config = dict(
    n_layer=8,
    d_model=192,
    n_head=3,
    n_kv_head=3,
    head_dim=64,
    d_mlp=512,
    vocab_size=8192,
    activation='swiglu',
    norm='rmsnorm',
    norm_place='pre',
    norm_eps=1e-05,
    positions='rope',
    rope_base=10000.0,
    rope_fraction=1.0,
    qk_norm=False,
    attn_scale=0.125,
    bias='none',
    tie_embeddings=False,
    parallel_block=False,
    init='normal',
    init_std_qkv=0.0394,
    init_std_o=0.0394,
    init_std_up=0.0394,
    init_std_down=0.0242,
    optimizer='soap_variant',
    lr=0.00349,
    lr_mult_qkv=0.7,
    lr_mult_up=0.912,
    beta1=0.95,
    beta2=0.95,
    lr_head=0.0057,
    grad_clip=1.0,
    warmup_steps=200,
    schedule='wsd',
    decay_fraction=0.78,
    decay_shape='linear',
    final_lr_fraction=0.0,
    batch_tokens=[32768, 65536, 98304],
    seq_len=1024,
    doc_mask=True,
    train_tokens=132900000,
    steps=2310,
    dataset='wikipedia_en',
)
Each number is 200 + 20 x the weight over its row's rms, rounded and kept within 0 to 999. Layers, rows and columns count from 0. The size before them is the row's rms in percent of the matrix's.

# up: layer 4 MLP up, 512x192, rms 0.0815, rows 509-511, columns 0-47
# down: layer 4 MLP down (transposed), 512x192, rms 0.0856, rows 509-511, columns 0-47
# gate: layer 4 MLP gate, 512x192, rms 0.0831, rows 510-511, columns 0-47
up509,100,226,203,193,192,177,202,193,201,209,223,192,177,196,202,197,212,193,183,190,237,164,181,203,164,224,216,228,140,202,209,149,218,188,189,201,207,223,185,212,202,174,192,174,183,195,199,183,199
down509,110,227,192,182,232,225,166,167,191,210,187,195,210,218,237,192,201,195,226,209,206,174,195,204,221,199,158,147,217,232,195,213,189,195,211,182,217,176,204,205,210,209,155,230,185,207,184,197,189
gate510,100,170,198,160,219,196,247,206,214,205,224,220,164,211,205,218,203,203,209,152,202,149,209,207,203,175,194,195,208,204,152,208,172,233,229,217,225,179,208,241,191,206,191,225,187,163,184,202,216
up510,105,216,206,197,193,204,170,168,211,224,143,185,261,239,199,194,224,224,199,212,200,189,227,175,204,205,207,223,209,201,222,216,207,199,196,185,177,212,209,245,226,191,211,200,219,180,176,224,159
down510,106,207,212,191,174,191,238,171,155,198,219,237,202,198,187,193,186,241,168,238,165,200,203,216,209,206,195,222,172,193,188,180,190,167,202,178,237,198,187,199,197,209,220,208,197,219,186,217,212
gate511,088,214,203,199,178,216,212,195,236,179,190,173,224,204,189,193,219,228,199,216,172,201,189,184,165,184,186,216,220,176,204,188,187,161,170,202,191,203,187,202,152,195,223,189,198,217,191,204,214
up511,092,166,199,212,189,219,204,178,220,217,216,201,213,213,223,197,181,192,186,216,181,184,205,220,187,224,224,199,198,170,178,188,225,201,193,185,181,231,234,221,172,229,214,192,186,240,176,209,218
down511,095,163,220,177,179,180,218,177,222,222,200,192,204,243,183,156,207,190,203,219,205,203,176,208,212,214,219,196,190,207,223,184,236,205,211,220,179,216,221,216,193,202,181,183,211,206,219,241,201